Weights of a small transformer language model.
Size: 14 layers, width 320, 10 heads of 32 (2 for keys and values), MLP 832 GeGLU, vocabulary 12218, 22.5M parameters.
Training: a variant of Adam for these matrices, 438M tokens.
Each number is 500 + 25 x the weight over its row's rms, rounded and kept within 0 to 999. Layers, rows and columns count from 0. Numbers have three digits each. The size before them is the row's rms in percent of the matrix's.

# layer 4 MLP up, 832x320, rms 0.0441, rows 740-811, columns 256-319
100:538440477505554522491466502499466521492489510509474502503475517514507497490515500516461454520501496500477531529523481456464486470501542511499488477494503514523490487515540503458538488506480531
093:466439507506493490509476469474509467516436540489482488502520489488478548489496502498522508530507478508470547478516560473541498446504490507469524519472516449515500492546509524503479485447551465
095:474511489523524490545500491480507503541506545496514522487544501524518487503468473508496529521430472485478491481519481477483544469476487494506481483503490471496519484497486487485513538493469448
104:500507512475460486550482493482501553485490489466504492455525485497527547479437460487512510505513518529472478529467494533495452496467491538492479507486490503510470469524496476473536478504477490
094:536487465521572507491476507487526478520513517547477464440491519514507475515505533506491505489458519465474505534483489535514503473492472506498500482435503537508479474483503522505506535498569452
098:500477469527525551509496486501514493533479497496475508536495459545482461511462538473538480499512520464493490549487501529468494494505485515495516495537496526524522560428474442516496481547464519
100:460490454495519521514487508504554507520514511484501518511485512507474550527539511525524511484484453516533511542508491519524466471481522525460448476491517486501511486498518539503494493467531515
100:494482468489435510537505526456438529498504519496454519496484502502467503528550501506520520504486509536483501469465499505484491479489524494503498509524474535487499528513530479497469515465478491
108:501516525547525521497476505557487477497489514486477474502522529486485511500440494555483522458504512517491484491495523480497497523470449485511501521501520489512488512524474493466483482504520490
097:499453486500533510508446456525518521497531513509520486496494510511512514532504521539516496564508472489505513509467493493550481451518444492481469490492519523495486505495514510519512511500509491
101:486473500553491513498519507512501492482516495485477506511482512524531518522494483500481483541484498534488481488467497545487498505496496470505525559475488494478487483493494455483521489535519522
099:477520512462517478494521547479516487468532479499535553492490507497505491527537494481503460516480504526507509489518469475485519458505478524531455490503477490489478531525482537486501495489495444
096:521474507496463500485427476493500523522462495478500522496535505446489519478531477488455503491464507492510541466477495513513478495484515516511469521476511491515521500527521497504525505525497531
093:452523516527518517522502526455488519498478465468513508478475525495472513504510485506461469497503500460521491485541546505506502464491506483505520514548490482469505501518458503465484490551526525
109:504482491495446509446497498490514513462510483440479500466519497531507515469464502504522485497492538526490523484465474535493522542529516515493539500461498486497449490517512539547464508500469496
098:499530492490520507509526519459492519518542460524511538484491509542446504507499492497529479519493503535429468450507529531490465577485490483459508493512514514454496499498520497479457511454478491
097:518486461502482502479538511490522500468520527474472503517483499510476502486484500498508455514506463548526507518495469529495489503502536474488484490504492506496483502503510520551527493538490512
102:537497393509462468508467494515498507471532493540486495522506500537512501506534522540513502504489532513510492493498504500531502465493514478476485527547458468510500502498511537494461520507492560
104:508456492513485516520486537487478501484542478516482517483477468487537508527514480511485503496477461547495484530470510517536503471467484494456506493517483484458488548509537505516537518511505420
089:521484517522515533522507525508491496486524514510509511458546498537543454509491510488442533513530453493548518470495539513493523488495491513510485473492494520512497471523530467529498472480536500
092:492518515465504520526510509519486529535515446486529512530480513529482511471481498511525550524515461457510486535501478486476518480508447468477521516481441506527495516498467480526474513531550486
103:440491540489526537517494527489466499516503485511509500511470519494519483497515512518523488505510504509516495512513499513509487543480544466516487475536469482499502512476453461487544519462487479
097:480515518507490486500471496491491520535445520499488477497528538458539533506486480464441469510471514506477504497481506432521464465464483518507520506490498473471514503479483491490473476521476494
097:521483495515453477500507488485516522518523514485512487514503462455526510485522438525452510530485495501479481514475435506507516496528520514497515504489524515508516522491489507498491468499551490
105:523505511518533542496504479509486493505463489491492513577540488503513503525505497513500504473479500479483528464482506517535516471509473498459501523506527490533515464520507477532527488490466528
100:524519536483499523483481490475510518498494504497480517506452520450495484522505564547523463521518504539526488499516487481466497498480531485531474520496518522502442493522492505506453484468494487
095:497525549490517488529525510515552463498501507498494459503496494472480476530498474495526471495453540463467532499501526464499497472507456486480488464523503477457488486516528464492502539518487525
100:511536435514533501491487505484499478472507484484508490497494463460496533498512486514539507524503509476472491472514491476507493458496522522506503506482503514485517497505498505515501504539490519
101:499496532498488452492474491545530507521529509446536537499538485530522532526461478501479554533458504494517492517534500530529475489551474475528436467535535506502463476489522504480479476478457520
102:496521473532494489516503492523477442510534483429520497490524472528466493462486447566566496523465495469506504502494522509516523504486460494505527466527524523495491470480487462542511545540484496
092:496471513465491473461506432499491538495534507479526524511499511485527486520506472496451526532453489481473476509500472520486496484534495515515478479503471513468481513485476481480447526475548455
096:548515518486532532516534455510500515483497504521503535524492498489470459513514463516512469489502510484466479544484515457516503516493565483518454477528485509509535523499499495459480507461497473
093:500488480512487485497462495499526510477479515495526509490458483529519476502516529509483481523513509504512533497494492470526511506447468503485487532522514511526489489535476498458498503525510506
098:457480487464539480474531515475504509494516513467533520516539479518524492497520506500485490486467494531487501525478473547488562474479487506519554496490473553523508504461512529531457478503544503
099:520504537529477505480479501511510518522513468514447478497476488480530499489504489454467502498531518553515549461470502513503540521510525487501518498530429498508534470490480525529493499442506466
102:493468486516503505499516483501457501484482499492487521473491487494509473521480529494506499534441480488504515494527466501505506538468508543497525574465504460526514518474492496458498470504518552
098:507481481517513569520549510526490493523521479468536503488459503503549477500465445475512520489473511501525527500429513492522536484512463467478541503509509509518554547488504479512477532524448493
104:506532485512479480505505519485530469471568514523531479513483484443448516493516473503521506567496491493540489502532515507494462491486508514490527501528538510486492516505521514492529480499491493
118:518508473511519491534488474503534522505466471518558526527495519488518503493490488485512495524524482451485457572502498486564487523468492521538517479523524463528496472504481486503566469488499481
103:532485482489502480499545477500486487494490508496518524501455496552500487511518482449506505489483496551487514480435460476470538513512481500455457555489500479521506483528493509548522515548522520
105:494487554474510464482477492522482535514466503496482470473454468477568500472518492494468534467482519479497497499518467537484512552477520504537485483531502504488517490508490500525495526471493503
102:536527524519548484478558520512518493503489467443544506512523502485525525541520550475464473468506509460488503509504492517496538490518494526486498512489470452489515455510512521511518537472513511
100:454499517506501498500522483530495526541513473491508506515489518547464440531514543488522514487479461492487465489487564497516540491507492484490457503505505458484517491511470489471498482502541486
098:501519509491521440521477509502504524492487514465466511462504502479461452516493463476478496499525501458499478520499499482464490517498577488490462487513477523506499486521473460571477533494503487
101:517519503509497499520510489525524489495481468501485487519502490485488478516495514505489483535493456506510535471504526478521511515504510495442501449480520493466523517524512509539466465485503516
099:499480486526458485486517494443495510514491506491509493515545533432516480491505543515457515478517495517471512476474484497445514488486494494481477467477537475493540474502474498465498486507464549
102:517499490468521496498488494533516530496486502475518483526478537539469503512491507490524485547526566480489483526529482508479524510479497528531507561487485511493497496467493428470445463496451520
095:478521474553535507499544512534491487462508431461497515459513513455456471531497486508515547494569494460496500526492538508477475496500503472552450544491487515504474502498545485546493486514497488
101:442485484472472486531512482484547500548538510521506555524518498497515544487508508487541505474481469492496500537507482484555507463470477476457477510523506542488478473474498512492482515497488461
098:510503439474513465477477510511430499481472509506479492463474470538482518528542541500485492490521539543544479497481485509484528481488509472550457491506512527502528529477517467520471476526495498
100:485482536505545524467503483525518524528528530521501516481497541516515468528510498484460490475467490502503525515433499490527541505519519496515475522467503479459431479484471545477505523470521542
105:466541485493470506483450506471519453546533533497508499488523552527467461523468483477526495507477526480470504520481523478522539490478438501487504502568521516512480529489521501515491455500502501
103:496491457508543525498521474491455483518482477531493502510523531523543490478491488473472504526494483504498534565511512519491500506451496514538482474540497524467481551521519499490505522478491534
095:500534451525502445541516538493477490470542483524501490508490464490510539550470520530574546525496479499485451487553530515484445520477471466498500504537489487470531472485495465501483519559514509
109:511471505506504505542523474536512505504473479480537480519499472492489519489516492475541513489502482505462513522532508525501495507523541484532483521511497517488509497499541469497525427498486517
094:498534527514454452525497527497527545483506525468544512502517509509508489499491529500503508534518499491499484473499499517492480477537524485456532475482465488462500523501524458505499508475474490
097:519487480510458515489486423459472462493485494483517502484507478499498498520504496503520478504467481476493520493512476495481493478492502485533526481520490505500509493539473494527527441550533482
110:494493482493515504550497455510513489469514537516480501501528489476509468509494471501494488506485480481452493489484498482528469514477542497465497548506496509458552515462457491506498477485559486
097:514549517541561518461488479504480477545535483523525467521479509493491508514485456525475501520487547482519501513450492518512485501535498474482454459466473510543520518514524475515508504506447491
105:456480502508470536486524523518477500474543561470485519531477491496550500513483527487475475527503486428439508531473492502502452471509526457493506501499450515484465467486474525520458504513488447
101:466487505548457546479567530486521505487490454548484518490516503486489549495512523541521513503491481481547509520486484551510486467495471516445489491554486487526485457467538553519454532504523472
098:495521449518510473526466507467523490532498477500485503501518567507483529507520509503468477536518511508489493489496490495506525493511486518486476517471496531507517523499487490511515467562512551
099:539452544513480539546442517511442474475485460509506500524481562517491525532482503514467491524516539517503500499506515488499516518502493491515483501546493464488450535508519495517521466484484496
099:498468491533543498477511496500532511537549500512460505506483536525476500512428508520551515493474491500490514502483511487474489494475454511479495482488495483492511517496508483519525414531527524
098:551548478523489451468513510504486466521499511510490497510489512522475514505475452522526500520439527488527491477512472494470462518515530473504487498506448470478481486482493476507534504509454542
101:506489493524518537570520498497518521508479546516473505514541539499524496520474479491484490498478494489488513480501495528526475473461491521498524487500486502511541487487501503525451490513537475
099:522518522468507504495528513519508506495447482485473531517485471512446481493560514496507474471520488492535486548513508484474497493522478505483509508459464513551496519494525546465527508491522445
093:514506454494518464528491481552548517539506543521508506558498474503493512475496534494465462521499483506488472525520447491520510495483494566511491504518503463523550496507487507505503512518534506
094:478533464502558531502502520500499479525524511537506482526490518481489535505537491460473464489485485502507492477459496532509518485462513470512500539485477532493518522468523497468481473457522487
103:528573459517515490472536519513501503462485543485539482498485499505482494486515502481500474491543468531523519502480492470478503576480505536482482527459507575481498479525510510516472519514473506
096:535515479506520472564462533495523522500520499467502527506522524496491508508510501454519524487490516460463473491500520494503488454539515545506512469503509505546523495505511531536494520495480514
096:512542490497496481516502428489483532547446472495462516461504553506489480497552475490544538506518507516526538476512473494516492523538534522496468521461498489525535524476527502501537558498479528
# layer 4 MLP down (transposed), 832x320, rms 0.0367, rows 740-810, columns 256-319
101:507489508535490482502533502484464520542476493541528501431452505533514511483509537540511512446493497493480534520479499525460474470494527464473517487475509559492549494507530495489496498511538484
097:524504480512478450499477448473496479472495497510506511532504486499460520507519494467521497515488501496503509494458514506545513474508473497513512507494486500531522494484485507536502513489516503
096:462499497495485488532532502494505493472503504478438507451502484510530507498497497539518512488508425461504520477475525509477487537503483501499494480518495532481471511478450465470494543494536487
097:492467490478505511507507492486510487543429498519479461488489505483503492480487481479507503509489542486473558508477499469502515486504462459495506498474475485495488465512477514472524471488512513
096:531478499507457474549476482514549507545506523501531516520487472469488524491519496496471525525535458521479471525450502497515485485540493477529501488492464486496522513528493480493488505514505498
101:470502488542508517531513487483490481498504490546498482478555521479465480494450508498509483558486534478504500499476501503478479547472512512510500513490458489511496541507497469512501470540500472
100:484512476504474469473547464487531500495511496506505467503488506498487518490467514534519483501471517538499554511477552575467480524496480565501504495521486514472510503494482526525503553508460449
101:494523487503472507522517493457470530501469493481470484525469480498484547531494478509489494488521496508475433485498498474458508477469530540555489497507468479506499464474518503490529491482513523
108:523489507492482498477528520517504469461498500530527542514472474481503529518505439543511497471545501499515501512505525512509501492508508504436490534534535473510512470510481507545503501528491459
100:447487532447520487506516553484502497502480456525540510511496517518500488482512510491531474482480522535468485496493503501487467502485513490498492452503526488536524489484465484508476507482516488
098:508501471503493503496503491537523480555502505496462513464471508509551497482455486484490471504472477489489500535515456511491508497507521505479492502478498481532495510499496493529509522496509500
099:517539523506519505486491546454503476493493476514519507542515506520492484493492520488493498530508531501527497499514497532506512464501481539520502488534494482520487518488515522477530456535499466
095:462466516466495509490497504525517434495461486562488485495485476494559515494516501519510518514499504510502490474504531496488490500489522506516494519470499495520482501518506458535512543466485449
090:526448515500487473507536511506514501493479503481484498505503471487490510434500483508517533516504494508544549459500494500485494471511487490512465463515507474489461521526491508491480508484536492
100:481484476484500509487503504498499496474435492490527474494472466473475499511497478528538481523491515486463499484490481522536504529563507463480513486485471546451473477487509461490508529487493477
098:493467462525465529504502512487519552481443485538527513496492524486542498532480521513509500490500529539527457529457533497508495483530472511491479473489534561518522453477494495517514504508531484
096:515509537515502506494469479524476496524497532509489449483459535528463528524476484458492481475478471466485529500478533450517492497501525519481492523512496537481548495537488536496470484517492467
100:530500484531469503510478481515469492430508502519525531503529543548496487502493542518500491488449535530487508543503498477504550494499475502450494542546506488492485496557518492461521503544464466
102:535449499456515523449549507522498532536458504472455475539447529486506531516483501530502504512477535522466485488441513522500500489496515491491496495532471499502495500525487482519505493469475490
097:500488482489492525521510504504509486511516516509535481519519507492503452500494508517489511542525488511512517456471532472541535502473488522521493526511490530521536531476501517494540457467466504
094:497544535513462508501499534494447511493530521486459481493484498478488489489523489498477531530486506498519545474509444497456506491448510491452515509481476508513514499469485520514487503524540505
099:482508536523488517472494502526506498544502501486485524511487495511480481478527494536523483471448453508467483471445528489524504510526493466499525488496468477508514531454481481504522516470479499
100:506503517529467478508472489478483457512441483512524468481469517506504546488486481491490478470494527507457504501490515469520461497496538476506524501494507536499516508441468504515536456490471491
099:524531464528495472465505504497457496501532502516481505514501514512542498475518470520477493537494498554483500468518458505485554508482512461515503519493534519496498511481520517470522460501527481
103:525526491501532528508497459489487478462486507497487551492536515518484457452475497499509482459462500518511482459497493495540537517487494500452460469479465497499495535539529523501516505513472479
100:512450478503510537499473517493523505537442461511519492513524510515537513520505525495497498460507511515521459511479506465510527480513472489554527486523487472486506475509488501514498522444542480
096:483499515506526542470477514544530538497483491555554482484487490471489452493498452461468523558528534525520496477494532525496487508489515520517492478502517468484483467528514499479488543474526509
099:498524517548486487479511493515502488487510525484547478539485479437479489469497478501507544508479495511438469491547489486541503514506508456488518478486483545524497481500507554487499496502509457
104:482526509480488478479516472509515511464504475498500473508510498540474514576477480525455491519477514500524507530514498472482534448527469490512440530520498509506468499540540507485486459471503489
104:529522521546507482503496482486539496513466497503499544503540496505505502501498465517474428514496431479509498519505503527521475496474496485484497486486521493497497518507470517554465532520502519
096:535494500506466492453497463481499500549496502501522530482493522510502489537490509517493542482486459505532517503497513505489487465506488504474472470529510499487504533492490538517486483523518503
095:501485505483545472547467517506496488505522499494499507473505481472455488511508527487499483478575479504506535505519482488506473498488501502496450495483486506476492521502536499522461471466524512
096:506527477473474518506532507555511482492514528544432489486484525496472491516492505476495506472499506509470500481501524490522496487496480491462526529501489515471476503510493466487526529492474495
098:481496501545475505520481492470492517479521525534478518493484509495492519467495489500533488521498495461492463492518509509436546518479558537512528466442506520511509508492503500502510469517526530
104:496500491476510485507478489485460506482520492529525484488512496494514499470509500484491509528481524533511504467497492495522491507555521536502516461501516536533458486511510513535498504488511487
101:521494512482492520519459514528495525506497540488458541513486505491495482530544485472522520492482489506533484503448479486513491529486518502509517475479473473526539476493543536474530501503496542
097:516531503506471515514486489493511515529546534530476489469437514497479456470492513475539526528496515474512477480509486543492558517468494486465522537444490511464516561514518501537505487513526469
102:491521487507475517477512489527499473496509546545519488522462520445489503516527476498503536541437466498517471482495496476530481508541515485483538522538486488493524500502491518481505455482519495
106:489506522497433496483498508525429517494511493524462513478508492503488483466508512509503490513527512491457501508502484552501501506523501533500453471517526515504506542456495498520501543504471509
099:488479499542478488491508504510476529513519520496465516506485508507519508488529523540493516513543484468512504481463488511488477512450464500497460476457474467512515515450468493508532507487537494
106:525534504501515480454496497507501490501475508492511517527512484517522497529528475484526483502493518514488496522534482492495538479482527512501508505505454484486493519556549497520519490543488524
099:555469503500501481489481496503513537466504506464495549482504514497521520463509508487477490494506514512455476466530556529512518505525527530492515486503490470482517484491520493532480495481460519
098:487481550448529484510513486494503505541473502511507463489552461510497488497502528475481522460512484548539491497492488509526486537520503498514484482502491469500474518541516516472509479491547516
100:528504466491532472522497503540501523494490489490475489488473510504500474497460510477498501487471487471489469498510489472466503512486512476486544490515470467518505498520509506491517545484514486
101:510494512483495526454495484492500488524499474511485478495480546518495518538460541496483516477563521523528551510549436479489514518461523508489487515494491545490487484484521477500504480498501488
101:500484538519496534459526506493527492502521490515514462494531506472502507495474522512463501460543478488506518470486488495499545477486559456511486482517534481499552531499504497479537479488471560
103:554504526491519508508476500478473499552464488498558495501500528468474584506472435537488512516506502496480493452542537466506510464469577516520481522478490496482494528458484479472459520509492548
096:510500469515519501479509498494461481493528514467490523491503461498539490507528470529487465501508473499483513501549511489513487474474481497536490497467494515522466481479490549534489495494461497
105:492510513523503525512521487471482489505504539498513508459525472492526514477528486510511514539505485502495506515524518517505505483505502506510501521524528510486503529505495508479506469503497472
098:550544510517513500474451526543494499517492524493494494498493520514476502524512503544526479494481510530550519484493475502516561450494524498529468478522508473483532502491489542458507507543502502
106:459523514446529483544525482553496488456504497447457496485459537509521515526501517510547486505463538504505468497531468540501505493489452512521525510531474486494511528459499496510500522517486472
101:484525519490540533506512508496495504524517468493482471482501511493499483500489478523499469482481510465472498546547478486500473485489524452486491530500520541489448488476457515501486494527500494
105:538471475491523506497501496540507516512475521506487492470517533527501511444483491467487498513491459521498505558498482563505501491489548528508496483510487456444509498488507552472502505486533500
097:543464498495502499515469521501510492500511500546449504505471485465546488491482500513519511471510458522516478499515529486488501500447462532493532491482516502487519489523473513478501503491467535
110:506504485516465529489488489485538472464494472442504468514526518503529507513529456472598476492519467489499518501499491503503518477431510497512487446488482537521484512503522470517486457451508474
095:517512488498507457489466467472504481537482561506550512505494510518509492501489491515499523468493534459496455517507548551535479479483486523480512514472496483527543529499499477504524510482534461
091:530512508515475507503544483489461519489484488533478480480522493530540485506504491505506465523460506490497521485513506539464509505495468506518542451525507504489534509517554510540498517508483521
104:476485496519474514501465496501512504492534494479490496503492508495488479514522508491491464518527507501503495495499505491512473500472499519477493510465533514527518490492465434519540514477553454
102:514452524513490512456481520520511537468514473469535475527488485513483521449506515515488496499461483513519497460457484506452457491542524540518505513526492512497519500533468488517492495551460516
099:478504486488467514486515521521477514478518530505489509513517429508536530505474531486508498495504460491480442515451504505489533509507501525516507497476454500496498480448460529521493489530489494
102:462494463490484537474545526519506507504491498521508514526496496458536534535519525539535497478511544536522501529494505534501478472484469503511460461511534531492506501492549532491498510517501472
097:505517449510498508478459482477531493481526520500455477464494479497511550446526505507480502495554527494504489521473491495549498523522444529488476517534491545487495518485544565473513499512486546
101:515499491502507497518453491509488469500463455523473507518499518525529510533515501523502476523490481503522525501470531463501515501487514527502512481493557457501527514535519497470507492506498531
099:520458495528484508495491507534508506532516520504549514525478494503502480453463477539499486495508506485480530533509504475492466457490517473484489480499511460456478518513507491573538454509512539
100:503482469538491528509474501501494472509532494536466475466475520440571485502531545487447491525540499545493514527487495507529504467527537499496492494492519504507492503530505516530508472476469506
098:505513498479506510540476495535489513521469492536548470532521538505485487504500495517485511456487486524458524487487531523485568498487498514479518471487447509505474507462483552481498489505491452
100:498492465479504443501493530457475476510459489469490469524517504492508520494469519485499460534536494501502463524483504516491487482524489512528504566468470502492507525520576529500511523470462466
091:487544512480498504466512498529475536480527516507470537505509515504514539496510526502481462486518462474472539505480483500536492509490526519488497462523488508535472532499476487503462505514455533
097:454535445531504525456528523528463559525471472495521497538474533557506513450486442518454462507469492503483506512499471451487531512467489501515503499484511468498516508514510472510508519494511516
102:516480516515474505483544504505494502499504522507546467512491529479504492449496477477473524510533456488546578496480491510511479525452519510455467518493502535482475496548507455538495529476502516
099:509483483448480481512506527527491537514527522521519543460498504508514512492482505490495525531500511495531496496500535469497487497534516473512515509479515516525506529506456485498496502502523456
# layer 4 MLP gate, 832x320, rms 0.0458, rows 741-811, columns 256-319
097:480499495512504503545525493527485492448536530524542535508466498516527529487519515512522515506494491463506466523500463488505503521544503501461483501460514479518490511471524512515518511516532528
096:513467522519478507527512507495510545453495474541475545514490476481488535497505485479531493515510489497514494521473536563487472510504503466480485500498535489519469489480481504499519480535565544
110:511480539470463513519482502497502581468494520496552493479468484466521527486488519512464512514511532502473534503501507576489487501520519526492491507485505532495458474511537535516509503494478491
097:536518458498505525522516461506501505560504508532492488491518507519517473544491535478497475500506512487501536504514512528510508523570502493494480488510469473494497493544509449463531476496511497
099:522508516486526524482519510481502504478517507509509532479493483517481460503524510475463521521517534476552502486484491546499482511467516556509521498503516505439517503459463463508459495499496499
099:530497492506498507490532443496504514524563483546469495481490500538484423483520460465547497524509492494443537518525478526469528555536478500506486495501505527477477495502509495521496490523486493
105:488501497485482550517494498469480489523485468482504513453439523519521509500489501509514536525493502517520485479450500505493516466503487501513501461529474544471487499502491480493514534487467515
110:561508489506495476480489500519515509476480472548503490467522494511547478495486483528541522490507481505520525509496481502498545505513510509509513522517522509532466505457485463521560516512505481
096:502475535532449530521507474499482479535491453493525487502525467500484497493473524490497500486474521504494500463483497520472520485502442487513469513502531494498557530462545485508524487524467473
103:528450513491500474501494542541519530503514482499446503513479492486566489492507489464498501537499482546492514523476502580486463509478496474513476517496438503503472506476495423524514536503482503
097:535470513499494497493537476465475481499493494490441467476505546506525501522536556501535547479507489476472477501467512481515529554545476448522494506483481482509520475468532488560502515518508470
094:504528513530482527507464508531522517487520491507519483541542470497525523518493487460508459473501496497489474499518432514504497496501508489553475470450494528494522514513501493466549504504478442
091:491492504546526458473525448517538483472473467460461478508511532499472510490458478505506524466520516517475508477493542545463462493496498485508523482521495523480471475502463482484533482545557502
107:491498499518547513495522525532475495480525463518518490542459491467538472572513530483515532523492462442502426505493524477470482514504453512477529476510464484477494489487522481490538518546496500
101:522502512487561476478492483491475491481512493512521505475480533550503532466517492527509520500453513531460502497520503491530513505507505500435521494496532524459474502506515540488503537459480501
097:496501506492484482510520532492502503503488471498509518502493497517531492513505487513488487457482470492475490461487505495486485525564488513482451477513479440545549504474486489533480495464544481
103:486511501487498503471489487486490494526487480505459458473531514464486528491472481480472473521528478523506493490556538501470490528492478544520505499515497499492513464447449508502494471480480494
099:513494504539496518490518475454487507517499482551477489494479479470485474504499541496450480477467513498508472491450472503511470469486512447465519486527536480507538510460482520485522496509502514
091:498536515500503491501504503530524532499524527502526483470519512503552470500511525471472457498487467540545509468499506535480512508478495496507475441523455502496459531517492473529455498478473543
092:480507491500496533503513504515481517494511487516519541526493506510447525434487496507536510463531521515529486508464509518493457567503485536517509504501473537454469528435487511539479474501522512
098:498503484501484529521493523518500522479559506476520501471516453502482506535496537547495488456528504526462443499458556491431483490478543498473460494478514521486473511548484530510505488511513462
100:489516475473534557526481515523487511505498551476477501492535509485520500508489454503481482513491462514515462482463515495495512519505479500514480490493516497472450549519513480509455528510535476
099:480534523491536530502485490489486501477532494475470518506505497496527479538464535479505495460520481518481523506495503491478488551529474521481514470436521479513528535498510515523511479532518510
105:486520535502503528540493526497498477542478474507445451524484497466506509510533522520493503500577513500521473493551502523509466507521487505519479521501511541509485499455490523533532536493510506
103:537487520473484514482505492515491511516487477493493525515466486494505473537515546507536523511508551503484475484488477522467490522517561520519467504493463520465492453514463530514485511520500500
098:490502516488477505511482467524442470498527451513522478496500470501529535495524504540484519456500533507548475489520481520520513486511501498465495499472494511499515534458472468518531500516506519
100:502517503501470518478510498495494476456477523474482517474509497493557478517440486499494506491511478513513488508497513482401487507502493522519510483529504504524499506512507511500509509519504507
102:475506504493450475477491453530484520499476516462506492431500478524501507487507505475478479514512457532533534486511540486485477541522548499494524525462466533490472489506502496543472507471473444
100:530495452471493491549491470501537465545487506502477481529513533532519509497498510495501498470517524480519509498504529538542494503470511509504512499481556517543477480502490499485480502511508497
090:505504469477522506536507470499538510477527491521513511518516560483469518529526519471515493495472493491499487492482490518537497496489455480512491482495520518460497484535512483465475491511530485
089:507532475519485489485522530483510498493511521496472560472554514498467522536542523540523487505508526506522485538542417512492512500546479549527492541469504541490488493481491499482450547490472520
099:523491512504475479485477514531451513528527509501490479481514536531472464465504550502517481536498497531490499496496471535543506522504496510501531477541503501482456469496506542476515501488509462
093:514485498529470464481468494505486443489498506514486455467464516492486442504480482505516521520553502492495472562519503501470504579487544494526458528483528497539473524514487495461546548545519517
106:493462514501472497514510533457495538502498472519486498493474474493544492505479508503505497490516466513484484490538514457476479514510521496494503483493500496515506465519478459505516549428487505
096:481474469481504511491496488502514495479495534507425472508473499521526480516528512505510523529498456479493513537505513515530487517472490487484514490491515529505500484468465521496549525479529493
094:460523500526500499469490497442482512516482518482466513486495499526490467482478540475484487541479518489457487540527533490494524486468434484516501521502530499547478503473503477528500503483467472
100:480553504501554497505487533467499503476535499520501479458467472456515510506494526519500516525547467483522468462518520471463482482479527495484480527472546489512500478518497500499551454516521487
111:492483540532457510465495484486461514480477534471484486453492496532456546485516479459508504480504503545532528494503481548483515513523491502466513450496513489547521498499519463548486540510480520
100:508539509527484541499477454529537494531482509521481492485491512509529487489503498473507480520509464516494529494479563507505522492506486534455523472522500480510506479513550473489512461505462509
108:435496512482481523507512523541494527524518480507466514492476542477556544502506481527513548518494505489475484493472522531502505540502487513469509483479503510485508524457516490503544506470459452
102:478510518489496483524492434462466500472500524538480473511481493535473470512521497534508477488502490496508508507482510501470502525507503486477491494483531554499520516468491472489475544503493468
102:474518522495505503507538503518504475495503537489521491530499498506515462517501516493503472460499469514545490510511482521494497498531519520531496500471472522467472517497498534503504494499532515
097:478516497484536506508532512506506544484511472495491459494508502531485479530517530535489489499485474534455526503516491507536515501511503525499535518511520483508480481503552576497498481461504497
100:513485465461478491506511491566486515511546493512471525530527478497469532520531455485524458489492509492488482478490505501532509526471514474457488481509503506486485513515518560505485479498501475
100:497529510528488539524464471494500531534510509495451546489540512533505487490497523506543510459503445526521459540462517503487544502528513483490462474528520498502498510510499481556495492427513518
094:453460514488478488480519474547495536503519503532486485426527494518553493476534496464543476465494497526466492470541487456480490443494506498479509512531538494499465453481488533469504538505482498
095:509497523461466486533517513472546554491460460507491453510522522486505509475581504459509526545475534468513509516500473491493484485518526534454506506482500502517504474511531489540478515492539506
105:535527508468481485458503476493517509449523488489421521508486581494529503528489539519494485506434515469489517461465480520519472517480476521487493491534440517519473510513494468506507479497473475
098:498514492460486517492497504519508493478490505508487514490526492504498453504474520540484466486503469491517436504491515477521496499504483527518541473501492464577498465521512516494510474523513500
101:527498518499526518572527520527503491430464508501457517440494515532474537490486517553491486481462488484504499468488490596514515478509472500464548481543501510526511536492497514479511500482537486
104:508496490502493534494483498471533498473497513471476469498485465521459510492511511463483499546504513511423485545518492483526501552487508503464512533492473490537484496495493499521515430502505530
104:515513465474512466522477494519488493496533494476485437535491489488497464504480523526512463535482497457489488471485480495501475527487505545503501522535511511466518498469433449485514536474506497
100:487481528519482504544526485507454515492493448478495549503516517504499458526496486502491472479510526486539484479443472514502519521510504466480471543547501548513465497508489494475498504499553484
108:520517450517488535490491492518489493468528501530521516513539520512475525513483502471520515514514511495498506399488483512497538478521475476455534488482503488518527506501535507487503511486484477
095:518501532518483534505498513541513488496505510504455490517482517509480502510492474433502516485467478495509512491510558527520531503527498489493502454488529537486487512504519463501495493474505500
094:473522527497463460459507519569498511482500520476460482472495485536519496506504526486482533514532511511508466484531473493469506575534459501482493507454538476511513524474486463468488531505481521
106:508495489453528465452516539493497537517484492548483481483485505539480508528568490494513532451484483511555525527534534503496473517510530489498518508475467478516475453457529504527473518522469526
094:514464502513484488504468485501503513504499551533544495506472478464511469516539492500479472459489485525512529460521494526494535472533496501453523490505536504495494477540522494439466530485533545
104:511519511553498510498507464528515554496490482455421480527437473531500444520482534519538539482500495526491518496488490493490492520462467506514478495527568517531486474455497475480505497499512500
102:464499463493487493488552522488533498499503462488441495451511478501484526542513477505510544495511474540511524524498506502531491491533467435514513508541495507495478442465522549499466520493524463
096:539529479509476499476488469498497493530487503491470494509527479562516490488500508530472472561528534466492503484498528563507514526520470518499490483504440507485493488449456497452534484525481503
102:459500503496526536470533504514546486500503485480507484501490501529555483490494530507464534481555498504482488499508528533485444528491530483477495511515544538519493535492424468501502523484516494
096:513479505526445522458454527472495508475506538531465473466463519505509521548493484503504481511530531495484510497527523490542462479522516456466467482508512521484487519497473532527549456447509529
099:524493477471486512502543515473444547494519512491504522486493432539483496516488500469541478539468515493502460540503504519458499507491451477531465476514497535488514481447459485509482464481507466
098:522482506507491483499525476512510520540496549511479455483504510536477484546513507494553513451475480498446522497493514529495518555471532507483509570478495518505501474461500486551454492512489476
098:510462523505465503459510484470495551524516526485513498524481485497500525541511503508531477518513511485516458505472490497486525479534476504523528484498511517464485474518519508535517482514527474
095:479492494528524498506511454514465471500523465471495541510464503535493448467496494509508509452526523521459548460505524515512519515501448496490493488499506521515504526473478506512477503505444501
095:495514494455535487514508492511495524532494500459524540509485508502494531518517494518506526452499496491530475493470478516503547478521518473502542505469534476551480484478493492460508547490498509
102:537456471473521461504500482503515521516523493495456528446459442492496518535511513508467413478500468454512473477493504509536505516535484439496498485496488512501463484488493482500504503500505496
092:491517525479481502494482495490498541496510473516464503493509511472491482493470480521525520521521482474473502498529507487497522504482508470476561540465552483481513495511444479474522481494471508
093:491509461492538521486526502476514473519454503492482508520495511519514544490531486532520516538490460471465489503489492504508494482516480474512523440475469471524447469482491534510464512478509503